config = dict(
    n_layer=8,
    d_model=320,
    n_head=5,
    n_kv_head=5,
    head_dim=64,
    d_mlp=1280,
    vocab_size=20006,
    activation='tanh_gelu',
    norm='layernorm',
    norm_place='pre',
    norm_eps=1e-05,
    positions='learned',
    qk_norm=False,
    attn_scale=0.125,
    bias='all',
    tie_embeddings=False,
    parallel_block=False,
    init='normal',
    init_std_qkv=0.0178,
    init_std_o=0.00444,
    init_std_up=0.0178,
    init_std_down=0.00444,
    optimizer='soap_variant',
    lr=0.00319,
    lr_mult_o=1.57,
    beta1=0.95,
    beta2=0.98,
    lr_head=0.0117,
    warmup_steps=200,
    schedule='cos',
    final_lr_fraction=0.0,
    batch_tokens=65536,
    seq_len=512,
    doc_mask=False,
    train_tokens=335600000,
    steps=5121,
    dataset='wikipedia_en',
)
Each number is 128 + 24 x the weight over the matrix's rms, rounded and kept within 0 to 255. Layers, rows and columns count from 0.

# layer 3 MLP down (transposed), 1280x320, rms 0.0977, rows 1042-1061, columns 240-319
[[138 129 105 129  95 104 131  80 121 105 144  36 115 148 138 154 127 119 123 144 157 120 125 111 136 172 142 159 148  86 148 145 110 144  89 115  54 139 147 137 100 158 105 164 103 146  88 112 133 165 112 129 133 182 114 157 118  91 159 112  75 158 100 116 107 101 151 149 140 100 157 128 106 148 112 130 191 151  80 126]
 [128 115 175 155 135 122 126 127 126 153 196 139 142 123 184  95 147 152 115 151 118 126 148 138 141 152 107 145 125 140 125 137 137 172 116  86 110 127 157 170 166 119 172 149 125  80 123 152 150 121 134 153 110 119 106 142 118 142 169  88 121 123 128 110 114 132 104 106 146  99 110  78 102  81 144 138  96 125 133 139]
 [ 69 117 131 127  70  94 146 151 147 110 132 109  85 102 130 137 124 130 119 106 137 110 163 165 112 122 135 144 147 121 145 152 121 153 109 115 109 101 145 139 129 145 154 144 166 110 163 129 141 133 128 118  92  82 142  60 104 140 164 126 124 114 144  98 113 122 112 139 132 108 134 113 132 134 149 115 122 120 136 125]
 [134 140  73 134  94  92 136 134 166 103 127 191 135 157 127 106 142 200 153 139 134 144 110 174 140 146 134 150 115 160  83 136 169 150 140 110 129 112 116 173 150 115 180 112 105 131 112 156 124 103 112 144 100 117 128  90 137 144 143  84 118 134 159 163 133 137 135 138 112 162 145 138 122 150 129 123 112 143 127 137]
 [115 128 127 119 157 113 170 111 182 142 123 172 142 135 137  94 179 134 149 135  99 164  85 136 149 183 114 117  91  92 118  98  83 120 168 112 160 144 117 154 141 172 144  74 136 131 157  92 135 158 158 120 114 120 120 139 132 143 126 116 134 132 104 103 158 133 137 138 145  85 120 100 156 133  94 137  65 139 165 146]
 [144 109  83  75 131 118 150 159 111 123 111 120 116 112 138 123 106 102 120 124 124 106 107 114  95  82 150 115 114 169 161 145 107 138 135 162 177 116 153 116 100 175 128 104 129 144 155 139  84 141 129 129 115 132 112  99 120 128 125 149 160 127 154 113 126 105 154 126 104 191 118 119 165 121 140 111 153 149 165 133]
 [135  95 149 154 134 103 169 124 104 148 172 137 105 102  78 117 116 134 125 147 162 124 113 118 147  98 115 118 147 122 125 138 134  57 105 173 126 114 131 100 123 131 161 142 149  97 134 147  79 137  98 104 136 144 169  81 147 147 143 146 151 130 128  97 162  89 144 115 149 161 146 147 103 115 119 156 138  77 100 162]
 [140 116 159 101 141 116 132 127 143 106 128 165 128 121  98 167 118 126 102 124  97 124 139 145 129 143 148 165 126 137 120  87 148 144 143 139 108 140 114 120 149 111 162  62 147 139 147 140 121 130 142 129 126 121 101 127  89  75 143 169 119 122 170 110 122 112 175 142 108 153 125  92  99 117 106 134 156 129 140 132]
 [103 132 118 110 132 127 159 136 122 110 121 124 125  80 128  93 116 150 139 138  70 144 148 141  81 122 113 137  98 162 131 162 155 135 110 135 122 128 105  88  87 118 151 113 131 101 161 117 142  94 127 124 122 141 161 144 129 107 142 109 158 156 128 118 148 122 100  87 179 128 137 122 144 114 121 120 101 107 125 148]
 [122 141  94 122  80  89 167 103 109 160  94 142 122 108 139 113 100 130 176 169 154 145 103 160 134 127 115 120 158 109 137 137 151  93  93 110 122 162 143 126 159 139 122  98 129 141 124 119 131 115 146 126  78 118 149 154 135 142 152 152 172  87 134  84 119 114 139 163 116 125 102 136 124 122 113 164 120 133 101 132]
 [115 166  95 146 130 134 124 133 140  92 137 146 138  97 108 137  83 113  86 101 138 121 112 146 140 147  95 127 162 153 172  95 149 141 158 122 127 130 133 128 156 135 122 126 146 132 117 151 135 153 139 147 142 151 103 138 122 166 148 115 123 152 111 178 123 145 154  92 149 130 121 132 112 127 103 135 122 156 128 138]
 [ 93 133 117 133  82 100 137 129 131 155 148 136 105 141 114 147 117 150 128 149  86  99 159 159 126 172 117 107 125 122 104 115 122 152 138  97 163 129 123  97 179 130  96 136  94  76 143 168 130 120 128 136 141 131 108 116 110 153 167 130  87 119 127 117 100 130 163  68 108  81 125  89 164 135 114 127  99 124 108 124]
 [126  87 140 144 113 130 133 106 139  98 108  79 123 130 171 132 190 137 112 112 148  97 122 161 162 100 132 127 129 120 102 138  97 116 119 129 124 143 135 161 131 127 170 138 152 124 173 111 142  96 122 141 126  81 108 159 136  88 119  59 108 146  78 147 132 125 124 112  80  88 154 129 146 114  96 126 131 126 104 127]
 [151 136 102 116 173 142 115 137 155 123  88 139 147 140 100 160 124  90 103 111 150 146 153 115 145 128  93 116 121 160  92  88 152 106 108 120 128 104 140 116  79 150 162 103 139 142 173 121 149 129 104 115 130 154 141 119  93 135 135 117 107 118 155 137 103 129 121 129  89 157 126 151 133  94 102 136 170  69 142 149]
 [126 102  70 151 133 126 163 116 130 144 123 153 141 127 138 143 126 115 123 103 136 148 121  92 120 107 164 181  91 126 162 116 123 148  93 160 155 133 107 121 152 156 124 126 124 133 125 114 137 111 144 181 103 108 124 122 119 127 117 117 140 134 156 149 127 140 119 149 175 111 124 114 119 118 133  93 123 117  99 144]
 [153 180 110 159 134  95 111 136 110 135 124 106 123 102 155 126 115  72 137 123 148 134 150 115 109 135 105 172 131 126 115 116  73 133  87 167 163 148 176 103 144 121 128 114 135 107 161 111 128  73  99 137 133 176 126 157 146 134 115 131 100 143  59 109  97 187 131 128  87 135 106 136 159  85 128 145  96 141 157 118]
 [107 137 135 147 161 164 149 112 129 166 137 133 123 118 131 164 121 116  95 143 145  73  80  91 122 117  68 116 119 128 120 160 182 103 143 109 114  94 115 159 153 126 130 138 124  86 104 122 117  96 158 168 122 129 164 106 139 123 141 146 146 122 131 112 146 138 111 148 125 155 147 150 129 119 128  75 129 112 143 141]
 [141 110 105 150  96  95 126  97 124 116 121  92 121 127 106 135 146 132 152  72 173 130  75 102 139 133 158 126  97 119 143 123 143 104 151 137  94 155 126 181 133 132 143 102 133  97  85 135 123 149 106 114 122 121 136 111 105 158 139 143 149 136 132 149 116  90 134 159 109 145  86 137  74 128 125 139 133 151  76 140]
 [149 154 107 119 101 133 133  75 118 151  94 151 102 154 101 133 132 131 112 103 116 122 126 179 160 139 112  99 107  94 147 186 119 139 127 109 125 173  92 103 168 142 128 114 135  87 123 122  79 117 115 153 134 158 115 141 166 119 132 131 155 106  83 130 136 132 141 130 121 107 126  96 122 116 145 114  91 156 189 124]
 [158  95 167 120 150 126 112 146 117 132 137 133 116 170 113 165 125 126 100 135  95 137 124 165 138 119 138 152 117 159 139 102 136 133 157 152 160 134 116 109 132 146 123  74 160 131 137 167 141  85 120  96 164 167  98 104  92 115 123 120 117 142  98 144 138 127 135 156 105 134  98 133 126 140 141 150 114 107 141 121]]
# layer 3 MLP up, 1280x320, rms 0.0962, rows 1043-1062, columns 240-319
[[131 143 133 127 163 144 139 131 121 122  33 140 131 140 115  99 106 183 119 105 152 121 163  96  59 116 121 138 119 103  95 137 164 101  98 109 120 155  79 138 134 163 123  97 101 125 153 137 145 156 142 191 128 111 114 127 183 132 149 107 127 108 103 127 137 117 110 185 125 117  81 173 141 144 125  88  93 132 101 153]
 [153 148 185 123 136 168 143 145 109 114 121 146 137  92 189  99 120 159 135 126  81 137 130 122 123 163 146 145 117 121 126 103 113 124 127 113 137 116 138 137 102 155 117 107  85 137 122 133 103 116  64 119 169 140 140 107 124 162 171 145 127 137 140 149 157 147 162  80 130 112 145 157 161 132  77 139 165 129 160 113]
 [114  88 179  94 122 103 110 146 130 153 148 152 104 134 140 147 124 144 140 107 162 142 163 119 116 134 135 118 136 112 121 102 151 122  95 153 140 109 127 123 106 101 137 139 111 122 118 127 114  76 121 190 179 142 123  88  83 105  68 138 148 113 114 142 115 115 126 168 124 122 144 182  86 138 157  79 131  90 148 171]
 [133 119 117 118 142 112  89 143  98 144  87 153 156 139  92 155 116 102  80 108 151 135 131 122 107 119 140 124 104 123 168 163 112 117  91 132 142  95  87 131  86 110 157 132 108 106 155  84  85 130 134 129 120 150 127 118 167 148 133 158 124 116  96 147 166 163 184 132 138 122 146 126 165 120  93 159 122 179 105 126]
 [131 142 184 167 134 104 113 137 124 105 140 179 126 132 130 145 103 161 137 105 156 135 161 124 149 154 113 171 127 156 118 154 165 128 106 125 122 120 114 171 166 121 126 146 146 121 100 152 137  69 115 133 151 140 128 123 137 140 155 103  81 168 142 132 136 114  81 124 130  97 156 157  71  73 120 147 113 113  84 124]
 [112 129  87 103 109 102  99  98 106 117 165 105 182  69 102 156 109  98 108 119 169 111 165 156 148 146 114 128 132 135 148 157 126 151 128 132 139  99 160 121 103 130  77 103  95 108 133 129 166 108 110 118 159 120 109 139 102 161 133 116 164 187 127 115 181 139 128 128 117 158 119 145 162 150  91 111 141 170 126 134]
 [138 101 114 118 123 104 103 188 135 150 137 157 137  95 108  91 133 115  88 133  89 135 105 133 134 156 112 129 135 123 142 155 133 151 115 148 145 158 127 159 122 102 150 138 103 168 155 157 128 140 103 116 131 101 154  99 135 111 118 105 119 144 137 107 120 157 153 113 142 117 102  86 138 155  96 108 110 114 119 130]
 [114 119 134 114 139 127 109 141 140 125 116 151 122 123 115  96 135 146 100 107 139 112 108 143 146 168 157 134 118  88  92 122 112 105 148 113 126 114 130 149 115 149 112 146 121 134 124 170 118 134 140 150 133  98 132 114 136 167 114 109 107 136 107 106 146 131 158 125  77 127 155 128 130 132 130 125 169 155 130 111]
 [122 131 155 123 102 154 125  98 139 110 154 140 152  99 113 109 127 112 121 123 142  92  79 139 131 164 149 117 147 155 147 138 103 123 144 142 121  96 162 145  94 120  81 172 100 128 146 158  96 192 134 129 161 120 120 138 180 116 123 103 126  91 147 156 136 100 152  89 117  82 102 132  98 150 111  91 135  99  91  95]
 [121 124 123 127 122  68 106 134 128 112 149 111 157 117 143 101 130 138  91 118 167 167 177 134 144 106 141 116  96 143 164 135 122 101 142 122 124 144 116 125 132 138 166 104 147 123 156 135 102 143 105 100 116 129 122  98 122 157 136 123 143  99 104 135 120 135 109 111 139 127 102 145 131 124 128 120 114 156 128 138]
 [155  95 173 147 121 128 114 102 131 124  95 137 132 170 144 130 129 122 128 121 146 154 128 145 140  82 144 163 139 116 118 144 103 130 139 121 141 108 132 132 112 118 153 169 135 151  83  88 127 115 134 109 106 135 156 152 128 129 127 146 126 114 144 137 126 124 119 177 131 120  78 140 109 134 127 125 138 152 134 147]
 [157 136 126 142 167 144 139 142 117 136 122 123 109 138 122 157  83 127  94 129 130 111 105 136 133 131 147  99 144 148 135 165 106 115 143 162 175 136  99 141 115 205 114 118 107 136  80 104 158 137 151 127 151 122 121 144 129  67 125 155  95 146 161 107 115 157  76 120 168  45 137 134 145 123 110 142 136 132 130 119]
 [125 112 138 135 165 106 156 100 123 137 132 138 143 142  83 126 142 115 130 123 179 122 139 141 154 111 116 178 102 142 135 140 134 150 111 118 169 108 108 131 137 125 141 180 129 183 142 109 141 118 103 112 148 117 145 100 163 181  80 166 137 115 155 100 162  91 124 109 131 154 128 134 131 119 117 137 146 164 116 106]
 [157 149 127 137 153 115 109 129 119  99 118 133 162  96 119 125 127 107 137 149 117 112 133 156 102 141 119 131 135 140 135 156 141 173 139 133 179 135 126 109 147 131 147 128 108 105 108 144  91  99 127  80 149 168 108 148 164 102 132 117 130 129  92 121 132 104 109 116 128 119 104 145 116 156 119 160 107 166 141  80]
 [ 98 110 168 102 131 172 143  83 129 121 138 140 132 119  77 103 126 148 150 132 120 117 102 129 130 139 145 114 106 136 123 111 167 137 134 124 131 117  93 136  88 110 115 108 106 118  97 148 154 152 163 114 126 154 137 169 107 110 120 141 113 104 175 136  99  97 133 141 132 120 131 134 138 110 159  76 163 127  74 111]
 [149 152 100 114 104 111 161 148  84  95 158 139 134 143 126 120 149 129 108  88 112 113  99 163 133  95 141 166 127 117 146  85 161 128 129 136 132 123  89 138  90 122 136 113 119 124 126 152 118 147 130 119 159 159 106 160 125 162  96  95 136 132 141 111 155 135 109 172 139 141  92 149 109 101 160 100 128 129 123 123]
 [145  80 134 125 132 141  77 140 109 148 147 117 116  95 123 146  89 169 169 140 125 147 104 114 161 112 132 140  91 160 149 116 128 140 140 140 124 138 142 119  96 139 122 142 129 152 148 127 151 117 124 148 134 143 151 127 119 127 130 129  76 123 120 116 118  89 125 120 151  99 106 145 154 127  99 154 155 102 123 157]
 [116 170 116 137 144 104 115 199 110 151 133  81 120  96 150 149 116 146 163 102 117 151 170 106 110 105 164  99 177 148 150  63 138  97 114 108 115 128 156 162 130 132 116 122 163 144 134 165 130 118 117  91 150 111 136 141  91  96 136  89 149 141  92 109 185 125 127 153 146 143 150  99 101 138 173 115 110 141 158 112]
 [127 137 139 127 165 127 140  91 126 119  80 131 109 137 173 135  95 133  91  92 171 152 132  90  68 116 140 132 119 141 124 120 110 134 136 104 147 119  96  98 143 129 132 122  94 112 189 101 137 166 137 112 112 109 129 122 165 151 129 130 126 161 130 144 144 170 147 124 153 178 165  69 132 158  98 124 132 148 126 162]
 [128 116 136  81 120 123 113 119 137 109 136  74 158 118 120 136 107 140 146 129  92 109 120 143 154  79 126 130  79 150 127 126 149 116  95 128 126  95 139 133 113 153 146 122 104 151  94 119 146 154  69 139 100 171 143 159 154 115 122 168 134 116 146 134 112 121  93 158  85 157 155 132  91 127 115 120  96 124 139 112]]